config.yaml
n_layer: 15
n_head: 8
n_kv_head: 8
vocab_size: 15278
activation: "squared_relu"
parallel_block: false
extras: ["local attention windows", "paired heads", "gated attention", "capped logits"]
init: "uniform"
beta2: 0.98
schedule: "wsd"
final_lr_fraction: 0.0
seq_len: 2048
train_tokens: 956400000
Each number is 128 + 24 x the weight over its row's rms, rounded and kept within 0 to 255. Layers, rows and columns count from 0. The size above them is the row's rms in percent of the matrix's.

# layer 2 attention query, 512x512, rms 0.0714, rows 0-5, columns 0-127
size [195  76  75 135  90 114]
[[118  84 107 150 113 122 131  75 126  96 118 104 137 139 129 134 101 146  53 128 103 105 133 118 102 122  81 139 149 117 141 141 146 132 182  80 123 103 128 124 113 157 140 146 147 125 136 143 130 155 154 110 160 174 149 140 116 114 121 224 116 138 150 141 135 151 105 107 132 123 169 138 155 110 101 106 124 136 129 159  86 137 117 144 113 139 108 136 102 142 152 109 102 111 169 130 123 106  75 104  85 104 102 143 150 144 113 161 108 188 165 117  99 137 135 126 114 102 129  81 103 123 133 148 117 122 160 138]
 [136  93 154 104  94 124 122 144  73 113 105  89 189 159 102  97 123 172  72 165 120 131 150 154  94 124  94 144 131 156 129  86 144 105 143 149 141 141 124 105 133 131 176 178  98 135 168 160 143 126 131 120 133 136  99 146 107 138 128 122 133 152 124 168 153 128  97 130 131 145 130 132 118 169 109 132 132 168 160 122 110 150 109  99 150 100 119 115 135 141 109 136  92  93 116 148 131 129  87 119 116 106 121 165 129 120 137 126  98 141 118 185 118 101 131 156 128  97 150 130 133 176 107 132 123 129 169 115]
 [157 145 107 153 155 110 104 155 140 118 133 126  90 124 154 133 141  98 122 100 153 156 143 113 137 166 128 150 144  84 163 162 142 129 159 108  94 107 125 115 106 127  91 106 171 155  97 181 140 128 116 116 153 134 140 111 157 123 136 156 100 102 129 117 131 158 116 131 141 105 120 133 159  84 114 118 116  51 100 151 146 113 108 189 107 141 154 161 104 109 134 115 132 147 155 108 116 139 132 136 156 114 125 127 118 142 119 138 147 114 140  78 161 152 117 141 141 139 102 102 123  65 137 130 106 121 124 153]
 [116  96 108 137 106 121 109 102 113 104 119 106 130 133 143 146 106 148  67 115 109 115 124 117 113 115 102 146 156 119 145 162 147 109 190  89 127  98 127 119 111 165 137 133 165 137 126 125 122 161 133 104 140 196 140 129 118 136 141 216 117 123 117 153 130 143 122 127 124 122 153 154 165 124 106 113 112 117 117 186 105 132 105 161  90 150 116 130 111 132 147  78 116 115 161 116 135  98  70  99  91  81 107 144 139 137 115 145 107 206 165 105 100 149 101 115 119 108 136  86 109 114 133 134 112 121 141 160]
 [144 150 133 117 153 134 125 122 150 128 109 155 123 143 125 122 115  91 169 129 141 145 110 125 153 119 145 100 119 128 111 107 114 160  85 141 105 147 130 138 135  94 109  98 133 117 115 141 135 110 127 139 124  78 109 142 133 136 132  38 134 119 132  57 107 119 112 115 112 115  97 101 119 132 145 140 142 109 102  88 166 117 155 126 158 127 110 132 122 114  98 133 126 136  95 133 161 152 193 129 164 179 147 104 125 116 125 101 146  70 101 119 155 110 128 124 144 150 140 161 166 109 127 123 141 148 113 104]
 [157 119 121 136 126  99 117 110 122 100 117 100  87 123 177 137 112 130  91 112 121 115 137 110 131 125 122 114 151  80 136 168 162 134 201 114  98 114 157  93 123 142 136 116 189 133 123 159 137 164 118  91 166 170 154 129 133 130 149 186  98  99 121 128 136 170 133 110 144 118 152 152 152 123 103 105  89  79 136 158 130 136  84 177  94 168 119 168 121 123 141  90 138 126 139 144 102 120  77 119 115  86 104 131 143 160 110 150 119 165 165  74 118 158 141 118 137 124 117  88 131  84 141 137  90 117 155 162]]
# layer 2 attention key, 512x512, rms 0.0715, rows 0-4, columns 0-127
size [122 166  71 122  97]
[[130  98  98 117 131 132 137  97 149 118 138 133  92 112 143 128 111 140 143 116 129 119  94 132 152 140 114 127 129 114 118 133 146 133 111 106 125 139 133 122 135 109 120 121 131 131 123  73 159 182 140 117 172 148 122 149 141  97  71 188 128 145  99 110 137 128 119  95  97 124 111 130 133  97 129 124  67 139 136 114  96 106 176 121 152 123 148 161 143 155 137 155 155 107 136 128 118 102 130 158  66 117 104 146 150 134  93 151 112 152 145 135 138 134 163 118  95 132 122 112 153  75 125 149 100 135  96 157]
 [ 96  56 108 132 103 119 134  93 150 116 126  89 120 134 123 119  85 182 107 148 119 113 120  96 141 142 107 108 163 117 128 131 127 121 153 107 126 123 127 126 143 131 125 138 116 121 133 121 168 172 135  81 154 167 147 123 134 117  82 222 128 141 136 107 133 155 127 133 124 125 148 165 141  97 128 123  96 145 148 140  96 105 120 132 145 112 158 176 130 150 151 139  95  99 144 134 111 124  75 124  51 111 126 124 168 147 111 152  86 136 152 127 112 111 176 132 122 111 117 117 117  94 140 155  94 118 141 146]
 [165 194 152 116 134 146 125 156 126 131 145 154 134 139 136 116 182 104 121  66 128 142 118 186  97 116 158 157  90 158 121  88 146 114 111 153 165 143 160 144 106 132 129 109 130 119 137 107  92 125 113 146 137 102 122 129 142 116 163  80 133 150 112 141 103  95 155 118 106 151  80  68 107 137 147 162 106 109 121 109 150 121 152  99 133 131 122 100 137  96 103 159 135 135 135 129 124 115 168 129 152 144 121 166  76 107 106 140 164 119 129 156 164 137  75 116  94 125 140 127 140 154  86 127 145 139  97 138]
 [ 98  88 126 134 124 151 168 133 113 129 144 146  97  92 132 121 105 130 191 138 136 118 103 114 176 167 109  95 151 101 133 128 134 135 122 114 134 109 134  99 119 129 131 118 131 112 124 116 157 178 113 116 169 133 125 140 147 131  75 186 127 127 103  85 144 158 129 157  89 118 124 123 132 106 123 121  95 141 155 127  91 118 131 128 149 119 168 159 143 141 140 141 148  91 117 127 110 134 102 159  63 113 107 148 146 131  94 149 108 135 143 119 131 132 178 136 130 121 125 101 129  62 118 149  93 151 103 140]
 [137 184 136 107 143 116 134 149 138 129 131 125 150 137 116 129 163 119  87 116 150 143 153 151  60 117 148 177 107 171 127 113 137 130 133 125 144 123 149 163 115 117 117 118 123 117 143 150  87 118  89 131  63 115 141 147 125 134 169  80 146 171 134 151  97 121 143 118 157 131 114 113 142 163 132 129 111 106 111 122 145 154 136  92 107 133 113  93 120  84 111 129 119 134 165 139 119  90 162 116 166 162 148 162  79  90 144 122 149 153 112 163 149 138  82 124 125 138 164 150 121 200 108 105 110 115 134 129]]